config = dict(
    num_hidden_layers=10,
    intermediate_size=512,
    rope_theta=10000.0,
    init_std_qkv=0.0331,
    init_std_down=0.00642,
    lr_head=0.00343,
    max_grad_norm=1.0,
    schedule='wsd',
    decay_fraction=0.767,
    final_lr_fraction=0.0,
    batch_tokens=[16384, 32768, 49152],
    max_seq_len=1024,
)
Each number is 500 + 25 x the weight over the matrix's rms, rounded and kept within 0 to 999. Layers, rows and columns count from 0. Numbers have three digits each.

# layer 5 MLP gate, 512x384, rms 0.112, rows 381-489, columns 0-127
516502493531489521493511459460494505497546509514525490553479519561513488490527496502514482482515461458519479522520522514497482484438506538462476531501513479483499515500490477493488501509510525476495492527524489498493492512530534500496506535506539477483479509505531487541509484510525514491515489489471476545484483469496523493479541497488510520485566500525464495533525494510516527525497
494504480503509507513508469484485555545491545563489511501489477493493473529488449448499459502469497470519514497477459492456540505533464502477507487516479521484527454473512487475499530508478504472474489531482479492504491534524491501495453466500506491479503506528526497499555528493486504519453493538471500537518503435492560500528484501500496549544484498500505502501492475536494471475492
507499528448528488468466465510497474539553512482540505488520452522523529493439503500489496472507429541538504514516521498467482475494523548486508522494499432507433462528471497512499537508483499496506492487536541516535520540494460490529511521529507465512550504461518522466527491522479479482535488536492525489502533495480507490494479481529495497463536438445513483480490506510543523502497
538538536499525487499486514490499484523544484485502549502451455500525489485500489472472516515527492520517500517524487517506484492494556528453507489441531526510536469521502526504495519448522505515567480534495475506542522517507505503465492493507487531504475481523514488474528479467505494456503507471494521498491503485530499548496461478475468503525481498506545459474530503493508505501495
500498493528532488502477525528479472494454490498521449519514526461497485493503535512498510503475497510512497484498466523538493467551533465537490480485450500519476487457480520500484460479510501495532499444491507499490521535498476494530523489485502501516499508479513484510527511482479488518492501497509538554469488463542490514473527504464531476508514509484497541528492512506501490463534
469447464529534517501499507525453497508486479545510504488564521461471515471497531485489527526530485510478512494525476536470503481489530498475498478493533487493507484496521452483464482493512496483519524485524456525518480480508454499486512493523525490476456503519505494527477522490459529534486518447519482507500513488508504505512515504506498499529470528508476542497466520520546522524463
479510497517487486488525498486489465518468516557487498523498486501535522482521542491515491548475504486489480515482485481517482533510498520497517475546494496526510486480491463506516484568525484505500448502480514486492500507509468498511515440518517486532493533513464521486504535505486502465487472476475489530490456480496535487464508515572497525452494504507495473473487514497547546508476
521466482502489485500474496542493508503472503484484490522478511527501521513468520535498458507492502538512496485468520471515459517480490511525489523491513504495551480506482530469498465516517501475561521515505473540511471512500488542493487485443498509533455491515516506534468447503525497483495471515494544497482482500478485518469530523469518503540524463460491501470475518500517493514537
541487503501537454459443500516492528482500450494498470487514533513480497518462467481519488493521528508499521485457539529473517489469515479474523511524541520533512516473534486472477467458518467493462540485489480491490459521506454512504469495505517551506513480470494537469481512493473505491512536453461498516516502538497492505458492468479511482558504529506484491499515512486499521512481
480488494499504515518528531506471487529509503497503547515541527498506510446455465489472470492460512484523475475472434508483496493493508521505524484516477513510483500535527549499517525482489498508492468472508508521492456533477497476509529449483509531507509507475488457491469532492519522482495487508498501542547529474526521508512492500453465494508509457497505501465486497490486500502513
516502472539491519511506470485515492460505481510523478537497518490503495434541487486505512515472487536486522478533431478519499546494539489472512522508504529449535526500490528546494511534509484539487505487465481508502488545461491526464491513525495495537491484486512488508473513544462468494535495523509481461478500530491498440513533475452495462525500507492497500501504496511481539536520
462493531513468493478523514515445530497544499526466527497450499512513463498518503523517493510492524490493497511470474527518515448508523466482504450478483553525490526497488493506482497511487516496473492541499505518504477512488533518480512464526524527512511512496496513473522525511516496464506485515503503461502412495487530479452524475501525505505491527579475567484531469534506484440498
496495489498534508510514518502447481487517491520496502488518481524525519496472467476495480488522499484521498506456522531467529493475491477476490480524525499500518511459517506500470487486514519489557504494480509476495491448490513466521480514503518531481499499506531461526502485518444501520502530541499478488525462465513496485525489482497539490537477501508490484510509462527467491495472
477507557506497520512511501516541471494521498482508541524504484491480506489454491539523506469506532484509503524528513498504482516505498468505473469508462456534499455521499494488457464465500468480549494451525571530549484501519484565460484499545467516511493510516510517507474469509525519478478514532510504467513525550526450543501517487482523512506531453512502473489510526487475504517461
488541529539494499549549507529464502523523522516555477469460500479474472510500450530474505525497454539522504476474476478520513476490523480490510508468497517491491493525485461505514499484487500473511505536493503465503519438528492491494500490448502502525514494549528505524499468491496506493505497462487504531516505548515511475480538500513506548536490500495501497486513477521521514468501
464489546458536514518545506505480456531522500487486487516478528477546500419497537501515484471504504521531497468479555504539517465512468519502511514494496495485524487508486460506523498478554511475520554461506559464540505541493475528505527494482474539480438481544501453546503492497554518500481466484527518475509502507517515537484518523502499515531511541489503468488468519533528464533527
543493489476446522513513450502513528483522520487467560470531504453480493489515470500544459500498474486523485508490519507495492546502487472516476522487483452501475470482479488490475491487535500529512460438480509504515467494492513504513511465481505499492494496497490480471512480492501512499545471523518516513487497504492509466486509511520551486504534489488476515482488509519500496514548
479497471550508468545502524533517476502484471513491501509532512454520520479531498497499472460525445528450492521506484518526499460519483486451502477527489495510505516481493469529451497502539534524537509483515508509521488500452511517520462529517514508470496521515510473532481496525520515541484458489471479456476533492501478509541512480459523473523505516510454526497510475491538512534524
525520461492486511481466510521481516504476556503494475516490520492541508555477489490504460488462467481518487497493485492497501518464518503488482485490502450469479477485501475499494514490520534486513552498497488509529503562515484502493514484483554539455479497481515487485520416480487491487512477480529503505512501505517537511438491516519512481523487489513521507494517487514539468465504
512500514494549506503503458561468501536493510532525548500460462554496507542510517496498491485500444511492543476474501492491500537486454510488516499525506499555500478468473503514457518496499494497476492505514503522471528489491501544493438432476524524517484508521472465502522486545474483510516496482501446488509487533498487532480548538477548533506501469522485463491503521494525519497485
542482507509463510488493477528507506547487548490504509487491507517490473465524469524508538512513486507488501468516515510553489454481462483492531496547482498463510507514461501508495509510490536543510506522487515536501477497464511536500490496488495537524480491508513498493501483481500541490462533542476577491498482485476515498504519497516488517484478516484499495514496521500466558526480
489552508508472488516517493476515526462475530532476506503508507473529523506495502524492499536513471537481488478490515488485492485517508491508484485505540479497468501453477461513511545523487525434511485474481486497522484495495514528497497511478477506483513514516515514516473468520484483500529508542536476478500551473524503522500523499533527511511509511475483506524479470512515511520513
541481499494501550506459514515526505517473535548497469496528454500457540499489517508518512490534529505487466500506485498498551472483504528439498478539489492497545482505505505541488525535521488521522507494498504496523542534480499512493487483519599491531478506472511528515486493519523539491465501432444510505521558478497514428478510512514504515497515511554541480581504483505475469496456
529509468498484550491528489502483453502501532520487466492440470501552495488477477540469497498430482533513497511518511450531469464506507481513445517472542529466543508541519494538509504487517523470520504473516512500494540516533464502531499542450475519502483491478509475467555500492470483470521504468485506531528490527522507492486526483496516522495480503480475502495526475497523497506497
533473486515490475478494490505513477520475560520493538496491477526504426511466510497484486490494496497469533501526521506509484478509494526484459498520484473524486531521496494475534486501530472487475503546529515507524490513433498527532526506470527505526466513494524473526518526487517511495525527436533495468493469511483515547472464530527541488492464504485532531495513507533491485496507
556505468509516493471509539512490480477500496542527508456513511506499493416500489499513507507482470506558536514554516498453493490490509558491484480558508486537530461459497480497490458464514452522550467501553550513494484493474497497493496497488513480517482491467495467538502549501462481519487527502515492502480522511506481509512523477538496513466502477489450474464482506487532474467432
498509450497503560537515501489492547526496512573509446512493481493471494564471475472465508517482564471505483527438485527492492517460547507511534520468487542480472460520509496534521493556524494512527542553534449536513472545502488467511487485522470518519462489528497479474496493517518491503470541495493525507509508485465513469529496554525514548477491548512486506498480512462496478500533
521495505452484491471496513497500466506524527548475519512512466489466402532494509454500495530450509505495493446493500475466468469523526482516504497455517485471484467546542501489499512503502501548506502481527492477540484463459460529455432469501466503516489519466488472533504530481470491479513504470483476553465496553471532518491490474550479486476453463504496481532512508479466506492473
484509511461475574494485522509461515483538489504485496479527517481547533482495520540527498516550465453514497519501530513492500515482534505496491487505467501491527521480520460464489493506516508553509516499517506469496516532478512549493526497505480474501480492480515512460509481516479487534513475479551528524507504472502526522491511525497517496461512500463497517478460501546530509475504
518548494486514458496536476555464539486479509536514453542509506521468503507519476458538472535487547484512464526515503524471557533522486517458519516518538504482514519532505541527535497464549526501495533528538483555496458510488511470533509506510530521533538523491496507506496511469493475522516514506483506562495507466465508497479451506532489508508474467528485534462509509473498499471503
539459500513499439487466494491510503520457486507499508509496529542508490507530484516462489474509483527524519486514465568533439495480523500441545467482497465497519502471518470530467464513450484536526491506526476473499488505497478484486440494524488528490502512585482473524489555462490502471489518477488550502529482484547538509477451506464534496480509498574455495499511484507472494461512
495470474515496476539495471470514517494545505462496522482496457494515493506488496512461528492519468524487476502482494475489492517526489429478533492522532533538501496433521528488497496529493542508492482487499526473516504504489501542492508497502508499487492467513529488507484507497517519526481520511503512533492493502499501487505465509500473495500518481507508476531569450523467491508489
507515508511523498511494500515522512464489497476469498482539498521475505490509509511460448491517497493458515519507555484495483517518479475510485488448492484503526524490508487517508509499519465517491527477467502494541486502507470506518484504498509457459531480492496547512496500529511554468509531519481459469450531523505473498458474488490512472497459542499506468538519442505471492501525
495502503509514454488478515500533518457426490505533495513527527520541466479492494523506463502488510510499524492531464534524549497495507485527486495545486473451500494524456464524480486459490508481516492449517486533504496508505515515503525480485520530551495468507516476526477474507512532472473507476495462530515521542486527512486543492521468523439525534530475530459515440500470500524470
507536523510515524538523499546508507496487525504478520531541477500453507526468477445529499490528478496468526514504482541506498489523495497465511514525502502535478465497433541506517539494539506563486511500510525530475469508526480454456514481477535507566533507462527532549491467482501503501494468522497488501514462485496455508496493476514479483533505490527515545539523488487531498568488
494510494533495533497452489540521477464461496500497491497479462487444516452499517497537467490499507517514471540508518544489493496548487543527490480506461525515460519555472493444469516506487521488452504462507493469453489497487540491453467495476498496502508507525519517470495469464469516465498524495522524552506523514535539484468485497450468481493478492484484482469491501471471469505482
484485515513468504486501494509453490519478496544521515499459451465494504493516470483521525536521490533511518547506469485508497483509428497507484501482503484542517492490525511525544525439491499537507456482475513460493489461435473525479481484514505502472505532506509451500521497491484542520469497498496519560480499473510505510484472470520497539514500483492474482486485500532495518530546
531493492511550460499497531482525507530518519530512498485457492484521516508517501507488468491493455509508470486474500513497508517497494534478516500510495468523484526503515494527539484505522521515523522470517507493504500490530439513491462491496510502505457449506464523503458549508498476525495493457533524510499464506478529513453480538486496552520465540513520494497462449513488473527498
523502498504547504505555490520480512536489485477494484500509464501469513524467453505468528525554489499512507469500457524503509500516510497513514496513504498472525481490489462472504501489494513514491490578454477516511490531508490507510502466487508520514488517515552482512505513447484507525524470514499480514480510492514522514537468501508480508489534523490460506483500485504503492538519
457476494470542482464478505525500540488506530529533481528506492444486535524486513482513529441501489503494486509515504534489487495518526497546490481480501497514513490513515516452530489451514506557514452481517479480529482496501481496524548531516493509496495521473530503443454509480460522452492518497493500503472489525506525495514543476514475533502510512499552444479534492473502516496492
522525515495511513432525502518545521465511538517482523532510518488475467468539503507545502484525505489513543526499485528483527464484595481488496520515509505447467483469535476504488467515487497498512503523549526500506516463521477516499510515523499453472519529470487534526522519481506475504517470504456539502508521441543454522511479533510477488482482505522496493538485502490535505441490
517504524533505510526548477541504524517498484492478512511516478509516493478491482543507505515514515535497521572509485453486476445467471539496512513529462463474525495446515510507481522488504509547495470502492531561477458443459466507448514464486495511516524521476498467466499561547466481528507520515493490526512511511545536499496462477486529518508516514532486523455515515514521485532528
513498523475517463523501499523452538464451491496510505507501492485450472502493500513503471543521516491483483491506491492532480516502516505453490495516556458458479487474504521497493523487528490498524473460479551464475485489512502482494481452496502481517476507533498473530496493515491528487509483475487533545562498520489482501524519491517514478453551496487468484437559505477475538470525
509484492518491496519514489468482497541509508525490480488476517525515521510514464499510516498518494528501531551474494543519452520505506526491514487518475548514491497515456486464554497504485554513500509472527543485533526484444476487513497488477497485519513510466484452521493481500492515513490507530456530542535490512537471480470497456531491489518512491504519505457476536491519511469527
507473461491536501518526472513510492512499462514537521516483521518500501515515466495495532504525478498514482514503486494480482461474525491458469543500504519497515463495483492509579518483492473508443517507519505483498510493565519533457473531517547489499470539496494458499512492492458519481479454520481542567538500533528491518543520437478485535481537530515496489523516503484536506478555
550509516483456484467515510459505495486514492519503512507504469489538482473483516446522469513533501525530533516484519479485530547466452538518458496522516467501482487455462502489497560518518512459513489570456477542468497513468461500470494532513508500494495501536482487460458493479495546498492543483553543500548511507522520522475540479525508498539498485505514461522542527515485505513492
487500539499522519479479473518456474498542457514492521504483441499476475473461507493506478503488535450479506470513520468488487489491515466491508547523477516554474483473513477500473509499439523532479498536516510460510541487480496498491510484493555489507493502515470511464497517518490472523547479526488495459501495497527486506494486525496498474505489488508522499479556444478493503464492
498525519558503510517490460493516490486458542524460501493489500485517522499520506481550440473501469506495516434497467545481518498520471476469497510525501504494537484470450473534538515538508512490500485529514494538461515492537454528522436504514514507506511519515437475490508470545553525507483496526460486524547498463509500486502528529517496502457547545530554477516528534495474447508588
508493540490483511471457474527501479470496494526508489492456459464502519532536507455475488498515494472516531529497494526447446500494507495497476472537509504519492482476510465523468510506502467527485505456515517478454522487484479535447532544508493515501498517522545477505490461457505494492513541480499482477524515481480474469506499470485490530485523488494525510491467497469538473510539
489492535470484516509539519499508461500507497490501537485470522512482497515511509501530525491509536482471480545445466504533520450488475468518538520514480459501494507551502498497482465481507499517513504508495490540536528469478502457486493534546458491522537539473489501516506509466472519551504479511525541520508534478536499515471490512522555512472509492498540507547473490515532541493512
482464529476488489477490528517488480512508510503517514473496481475487508474514502528502500505467513500518511519530457491492492517465512489516476494473486430459507467474517450507515524474492566488458488503515491520514524498473525464495505503517474501508486500515507518442506502519505509485465483488483475502511539485534509498535454494497482480549525489491465440461511486520501506521448
529486553458502497472454503509468510524463541487562500505544480528515490455503442511528497536485499493505498519440505544486508527517526473525523495461534507476483538498475507514500542516543485469539495512532500539516505496515491486551476542513471537506527456534484476520481523479564519483517498493517505534554470485472482497499507486500471491487475464528507497508456473520505485483492
485514500465478503463468458507509494486504545496468472491496488523516533485531480512502490516509510486507548510449476520484453467549546567502451539518576504522464473514459504541537474493499474507490463525464497462503474539481512543458466499472514483500495504511487511468499490506542507503500509497552464491536492558478459514483451499522528496467537500513481515503541510538510489518486
504539497472490524496509529485447493527494494507494510510503504528520515498486491477520523522490461527516508510511539454492539488485526486533434523513515490532506481473511474464494479516508486483525481514492490527489467510509476498505499534517503477490484502478492522496505493556455496503464509491465505549496505490529507468455517539497495497530496509537518497499515459518525538454465
476497479512535513523506491531512458541512473520505529472487486494490501491505499514511496517495496512506507516510474470547513479504451466503530472506502509547536508477526476511539485473513469469480470497520485538487499509500480464464506482505508494487496511472488546512468530473462537481479542496534499512517491528574468536538467509502496461444469506495468483488506521493509484529535
477501491495500527507464563506534512533509499491482503462511504547524494521517462551466523497539462495477533495546503506526500493510495546453546552432512506513512489540501474445495482470491473472545503504464492501514486507540487473532540502471527425517471446484512480496517449490486513486470518527541543506502495491469524518515461507493480451553512528492526496481492446508485537487495
513468472488521540491504420522496511478524520511489494550491538538536514510475489501550488504496516504464518496541520498485442501500497508511534498489518468502519503535492512473481486544486535461493515485463456507532479470524468507479483435488499509473528528527528497491480489517522522495484478488524487465484512459495515479501504564472578531495507532419523449428566507502493491482551
512481485490494488515470569551505476506490461526529489490547482539484464493508484517503544476506511486527503447480508520495475436450500500527491508488462476501471518534515485473521438500501508504523485530489525476503520499516528509512481479484492504474497485486468485483495507480466493491534511487468483518480503538469492495454501515468483509496507492464533495518500555499490532421536
470497514485511476460469502575497465481482467500490523549487525495462474509495490499561448459484514501508527524512524483512530474520539480477491472514505494533503507447534488496474448525496464499476523494567514532513472552518488540483515543528496518513492504496489494508474526430524501504479533509493495452494521457491485524480484469519522511509496484524534464498516521501474457523497
509445553513477521487470555527490466495551508503489505470477486534491456525514463498476492504479519508497512536501493502477486474474519528484472498493510484492463512477529476492493486473550525483455479500502533540538533489510486504517505478507507477499500462519526496510491466489478479475549459488438514490531524505488510463504529507567533476483534481510511471473478508507521479531537
507484505502511488507507490477535487486495496493465515498537498531481464497496542506509463546499541526557444504511500514488544533539505507475503493514496500443502536500507494467441489525493466510488487488475499502525472509450444530482464520497534529506492517550506498531464470467493505496466498515526495506500465473544520462471511536438500518500510496455497515543495480485515484479477
558556472510494544530493496510450533533526510512521477479506517471511491521507516492476493492498530516524470476463481469494528540488484487488482463537484490453556494479510493505461532505512486537482474488515498501517475496481472507486546480495519504527440527530481495502454540523510501535555539493523471491515518507464553536502507494494527562444490498522517481508442471503505520508532
479487482512497497488512480484528496497477488529473406524495492498527548467499524524483501485531473533526511500513477491489500494527518506488500454472493493460499496485500483495545477505500542492472517454507499498521445426488519522489507524507540507530485490499528463519463503503495425525504455506470485509537466505509537461481477528534527562502500526522581502483508512544512504494510
525506534505477497473525521485525488439508531480504519512527508495507508506510525453508492481542485446469491479522480498503538516479512525504502474534499500543504526492507468519489482500490557512548526503481454559527508483443492545487465473497472506518517523476510524522453512493514508530467500504519519518551474517430536496445434492512461502449550517498495479525512483516517507506457
517548528509490428514492516505495521536526508512468500520521449504471514520476493474454530469478524456472505472474502499501508523527457549485492487470492439510458510471490485497503492533487515530513472501525500518485484476498528498489517467485487535487484513525468471511506497516530485507480510507467471499469538479508534511501506464519506482522471518525496482484523487492450490531505
484516485502483467500547502536515513513499497509447526470477508495559504502466465495524492493498539538467495511489510527503508485502526481466494520502507483524486499489487461462506528488443544492464496534478491494508515529461510487521473484523531529495496539468529498502516473511461538481531498468455522494478458541531485457508518515508514544469499521483528518478500453464516510497485
494513496485521541473517491531521542490476522534465502507502492452522469485540487479563510501435511535499528466516441563469570514486450471520583513545481495522509472506489546500529508498486494486516469502520486444527471530513478517494490482531540512519486503502467477518464481468510505464483484549504536486499463505473472516500528467493557511503522538457506515503506524467527507562502
506473517495490556451531528488477500527518499532516512488557524483521538499502505505530500470532497523534500540499566491475499524504544507509507504485517549501537492502542467505458507523473476470483465515541510506488534476490451512513446509498534523452488495524474534506519482518501526516532490493458558518519516495498492483510541530497491529492543513528507489521485499516494514520529
477518522515480519493491513506533483482467486519490510494445525514478481498499515511470490499470490478505499503520511517450516476510486531513510495449492537488481492518506509518555510502476524528518498542492489522493534526507476493467486512549520500505477492543528550492480495492525515515512524538535466513483453475489476476458466456461488495517510538517476518488479464470495461547491
499511486481510452477516465485562498485476478493475500506516466504490467518469459531506526497449470483516482490498507466492475481541512484489497484532471468530460526521512477508496513560528499520473526500484490484500468543497508522507496504494477535538479498492490462492514464487526520462492492532527482523520525524550464510466481482470541481505501488531471493532536500554554509494473
483485515518519513488528519499508492471511483452516489500468523504501451469522484459483517549502450493504527458521504512517535458526485488495500547527518473533484527439486435487482506512464510550508481490537535479502489490498508513496472509529492528531479477527503485488523467517515498496484523504506518545492472485521484502490507525492498507519513478479456480497497497504514541473503
523519489482499466493515486554513481471465494490499498485529457488488491478439521489479465476513495517501499498495494556468536531513555494484496502484460502483522443502532504487515544496497478473510504507533510517518455514441439518455454505466531519517508530501509488521476490463508511481495530488473527539497474453514515518470479509472495521488542512502513476466507458459527500509513
486532486519506504482507560480496519500536538476519476505462468518452500523546485515487470499535510549479529499485487486491470516494530512525483479444447519442520447490530475465513499508463536547529531477471509496512533531489482481472518508513492480492492524479538546472548480526470500456534490496479489450514477443517487521507500478494554504518484490542495513468525501521486509521529
534505508463520528492550481440483517508511517534485507506472494478514541506569464451447539483570502506522501495473481496524490555524492479507478457451538496519516482529515533499532481498472515499491538486518502529479522529547507512492518530497481519469491491501522460467464562498488515512508518453497512496557515516473549490505482521506509481504503498513509493502508509503488502486500
513508514487474540474508482517489475504549554527505519503513509496537461545515536463435529471513475513537521451490533540463508435504523530537518516492486530496476516517506487531461516508480523500499496544483460504515499505497522511462463507528527499500511489570516489516502487462506513547479498548504533473485496500500498426477500489529497499538526524520508474532527467504456491424494
520485499534504512513479495529503521534501517511548462560515530504515492500523510484493511487493492493499514474511533512510474509506513461522488477529498533527502517478499465506482488497512516540513524511498491496501451489493478534464481516519535513539510475512522512506530564530441513466517515468503521498516475509495480525496475534523515489492461499572530494465501488493520516430505
507518477503473508543551534528508512528486507536517501529473516550494525495508487474545494526518474492509492492506477502510525504462506529479517504524510519543523502529537492446469488500476505509521517485446541516491470536497507464501514523525490550455532498454489507494551495516523501519484489501523528539502477524440484492469498488512536489461542501485516490486495549500461492481507
498488500488504498528528495477490526469527536510515478482441478530483504511471473490499485478491486531500511444513493502496510517471520502513505523526493505554481485473484498495507474525513487468484539505499527516540471478508471509465488502495464461513500464561524505462519492491514508513479462506495506463563498496470498511474489481531516521542496482458526511470492496524538528519485
521461525507544487518512536487499481523528507490474482488493466488564485466431493490493508473500532435496488495537505489508503490458502533505548496517523533524491537529458451500489500504474506487487580492499539534510490542475476518499488504490508511506469478516492478438509464479504500522520521538461464503516482547478502505478491455504499508462485474537479500461542490533560460484512
506491488494513543515508465494500492517535461490482538478491490484504461499481501487508511520503518497492571463509530518517496473516518503507501448542487476525528522494460535481500479496495499501486522521502529500540531475531506457543469534509480525550468486538507560515516507469483493508486464474488476477541515523513501460475532470501504464478525507510507533436478481517506498483498
527452491483469526483554487536470451490503531476525522514479512517516493475486482475499487510508517515445522503462453455503530469467494476531519530525485472506492509487491511506542505522518488491492548509509478508510471464474497507566555514516530478506528471526582553498476502519497480512480489554489520533481522499494504484470505556545536537487497509483495502542501501492449500515513
515534502518509504485480509526510486473514515520508496485476482488499544467517510468484483515537509524554503502480470512492512426506481529477492458493496501539462507536485504485563479485481497508514484554462504493545481493520488549449497492491491468510500506519517522504502500494506482479467500489480484511507503496507567493450461507483497496492503494515495526485508497462481520474511
561503501532500452501480497505484478482490536508463494498497529517491494460487445484501462464490488522482464502506475438478511497483494520455515509467505474487531478529483440468545432516466511513498496508503495489509491512494496474476509480458519551485489532502485482437514469484499531506519503447535519503471456494497474518489516517537407521504512510521480491502507526522515522521503
490534454531518488487516524514517501482488486480523494503526531498483521527475531509515456533510544518510499515495494475472499475508513502504506484473444467503459488524540511477500493517530505500524496465492480452487488504508467479508524497495519527471508509484531511524505476493508506539530449462525575483493470470499515507468492564506493507513506493429544470484481513495487519481507
505513519483470477526469487462489501538485528484551521501511517503488481483472476515536508514485541511509504497475488494534499491535526491511502471476484551505466485511457485500484456481543501521522471514497510524500516500522495526547477510526508539499499503506505488450505495483502491496475503495514513480471543476517470475524518480515503507491559463489514534535500528493485496476498
467472530503499526494482513537538542469543486473525493497499504502511483480559531530503476466525490500465505494506481490523489486502498497513528526476440451495522496498541482557496455503528508515530469506562505523498506496499495524510523490448522463462501492525480530456434512528499493489490510495489509526563490513469469527538501496501550484519497502504499488514518525476517495526440
479491518554485528499523500502518437522500548512525515508493497527519507527499500510512523484462502515452474472507514517485500477517498490499508511497482557516470497553462478490507530527492520491488471479476521499531498504501499520512549535514503491472548502488478517518502523505477490499460518464488542499535515500496461438533476502507519521465528504502479508449562497500466490484504
483506509481514511489491479513506555479502539511455522471499505500457412522499479558510502495462513490504511497511533523503493507460492563509507488504508515497512464518478501486501462501529537520496464534518475458487472494516506523488482484491524525503474506490534462456503478443518525516506514451531508491489466469539578526520494507510510551485514490501514511513481529521503525479522
515540529479487485501483478525513507486501520480538492454490490547505521504500506487459501506485497528504497474485533493558483510495527535495493488467486538515486552518500526514507508480527509512527537490496514514489544483538481518497458512527479497514503528496508525519489534487530497440494496489509443483565503478524484526492468492441506513481463465549463487500481495506468534496487
490454501499484501513511493479556473470493485517517525511473494473483487482504449466509483516516543501497494498510474474507476459514499446504465501520464517492479477501529514495537499499483535521466501518476550521534511515468494530516524508506525459506510493483518501451535442497551474515515566479459498530532475511531480476483456573495488520534473528508508527477491523471523484524472
526495468519489495544474503553495498492519494489491492504471461484508493498483472506510493525499523495580493494514538512496449473466504503488502524477532470474504480439492513529505510489439520453521479480473477529488460529466502559545510496475462516503495471500467505464524507509504475467485502518478491491496459515482508554490440517474488522474512465458535508483516504440510506523538
518495482502504519487518526490555502500475505514535497436476522537486530515548469516477520488500478514488496533500520474519521524455491504470468507538484486478466509503550501550516463492483481505511481483502516506464497475511501518509465516554501473493525511487557484497527492469476543489482540518505457497501502529495527492512465527504497474458473510496488545472480512479503527531535
475490477511523515516486508525501493462522529512543512496460497480506476542508518467539510531493501474451463494505514474548487483503553485498510486553479522480438547490484505491501522501509520486526513511511445551510456539504479481508503560467554572495473504524542508534505479509490478492501441528496496516518494511480450505512500467468505541481482494560487550494489484481494499507497
519488496526535441535478525510481508461525521530494496492465444510516482475502485508477494460442485462486509476517527505542499510490521492558484498546484520541489475453497524488517469496499502490493509507475486531492468488511489511505467540505515431495490487507512463537528499525487515511516511495457493504467530510500459491442495481513544502467507527487521560491513463469524507481524
462498522474499545480528538505514491505566501468513505494469505482514532473495502500473498490485476496482504513515500422542451508493483472503527524546520503529481455534512495477503502488496486518478399503526473517474522471487543522491482497515491502486470518464449494516513508463476506479487480508495522511492517473498452554466452462512511476505475504482493434504532446527522546530519
454498551506466550528495513461460489521530488479519488486519494503495509473506506497488494508505478520471501553539506494456496452527508524490517468469498505510522448507512474512492534464494460538535498520523518518510492484502480506511521524482526517448489509519473503493505557466486494477478522520488517501511472521468489505473491498500486537493500466431491532483484482503490553502485
484500523540495485459483458484513472474506512477458490483508471520523484506472445499431468475491506558479531518514490494498514455494524539517499505539500513532489493469455449521501510532504531518507528483488505547516512483471478512504524488489500466525500499491478505545514473496534519542518497445500465495528489544549479504501500511537541501472500537494490530533449523466456487500485
541539492503529434535475543521504493473504489489492517515527513505476493489511511507565500535539546522484494490529480526503468518523489491467526516467495450519439498495494470471510465454505472516512533478510506460510522513478496511450491505476524507506530519494452514527459498505481520526466496484490547502487527510522503466553503514506499514481491511474499493478495505497454519481471
513475515540476490501475459470505505497489509504541516490477506480497499510507493432502500474522467499502505513490470545479467499459443509457526480527536477484493485518484500474471549525514520530474495514531491518506489495531483483508464483478565496491498487546528502493488507528477536513539480513483564485556496523467491487516512472490463466552482471509510514514508499535504496489498
529467495547491473539514509541485567494515458413510501504517503519521489485545477470479561523521510511525546518491539505502455469518486527474499475489545501495512503506509465520505516534563484487483519524490497453522508520459508495503507493556484494518495493500533507511460509533522565482529460467517481505493503477521506447488535450505536480524502534478503473508498497487520493473481
530517497528531488501525458471464502525491515531448515507477493489534520492469490497502494520512498493527462467506493505507501496513516466491538456463473501529501427512478465547482521429519497490501501514508512521486477519503484522489478506493496485522509502486473554493543534497504500495493478532503500508527513505490521532463501483484500499510447526550501511500519524531505538512565
434539456483527523504475524555477507528488539503520477550535453510496517505492472489498498508478531500506522526475462491492489468467506497513491535483484486504461503493522482505500511501533511489497519494452475497442475521469446517484499485476492517505529455512500511490492449510542506503483497492511513514517489512500504558492502546531511507490465518498458492474500473495501502473481
508513502511471528513478496445536528476541547466559497507486520456482484523519472492514486504506510508493472500435492495473449485535503537482515550514477500545511513470486519523496456520482481524469528459509497471498547508460499464530483465514509517512465474548539496509499479490476505526476450474510517572515467473532531499513539482502481496485497493519520421538489485493472551490519
516483536514510509496551511495509502500493516482541476468524484519481498502540483460494508463507444486511517462503532532517531501483428506518481488512545524481530534537506508484513439462496493519535457507476466494479509453464520535525441469502526504541495509511473449485502503501470494497583503491480494502500481508470483461473502498564506488521538472476502565469506489493537487511513
531519537493511482544465514491502502521535501517484550476486493523526475526496504487484548484495515526534511536515508500475480488510472536510482500490523487522494507508509472492495471489474503476486555488520512488496521490540470491535491531506476522470511527507473530515486455493518508510477496462508542504495472449508493476502489459504472506474524475500446473507502461466472474514511
496541472489514531499540500491537455517512508484519515497496505500526478518483534477534517522506507468481524542479492456502510495515515518484504483524500506457520499515513515488492516546474556483496531513528495501532480554495503515508476491509519529511512473521505474473488513544507526479508488521548513483511504506499492544465491505485495496504506461475483525455524512512538504471494
526443552528492475504547526512547534497496483516530503501512480492523481495494521511480467487515469483516471531501554493487501511494512472472490534501508486477457500451518510528483513565535478541512488501536535539519547547509460454511552542500496487507456467492479523481478503450480520460487476530499550499546478498457513498471501491528496482469517525512511411509522501493530529458511
526451472477495513510470511538491500468492511493489497510497509517531502467493428474550475516517517508500552466485493475500494477548448523487484484488495516504558494484498477522502552531491503500535463510467485513539503510448485517505508525461437512567531532484499478474435495512520570537519474479498441507516515537501508494529515512475506556458502549537526470491501456499544467530520
481500538495549524501481493499502514526498531496496484509531493471457465487530488494502505490518510505464498513492541500544477512505542503474490469481521475455505525464521501549483463505515526463504481546483526543493494488523516558503494497500523464524484500558466464506518524482518495482495488465475463489554515533534480545484477476531481489501509436493481479489516523485505490535507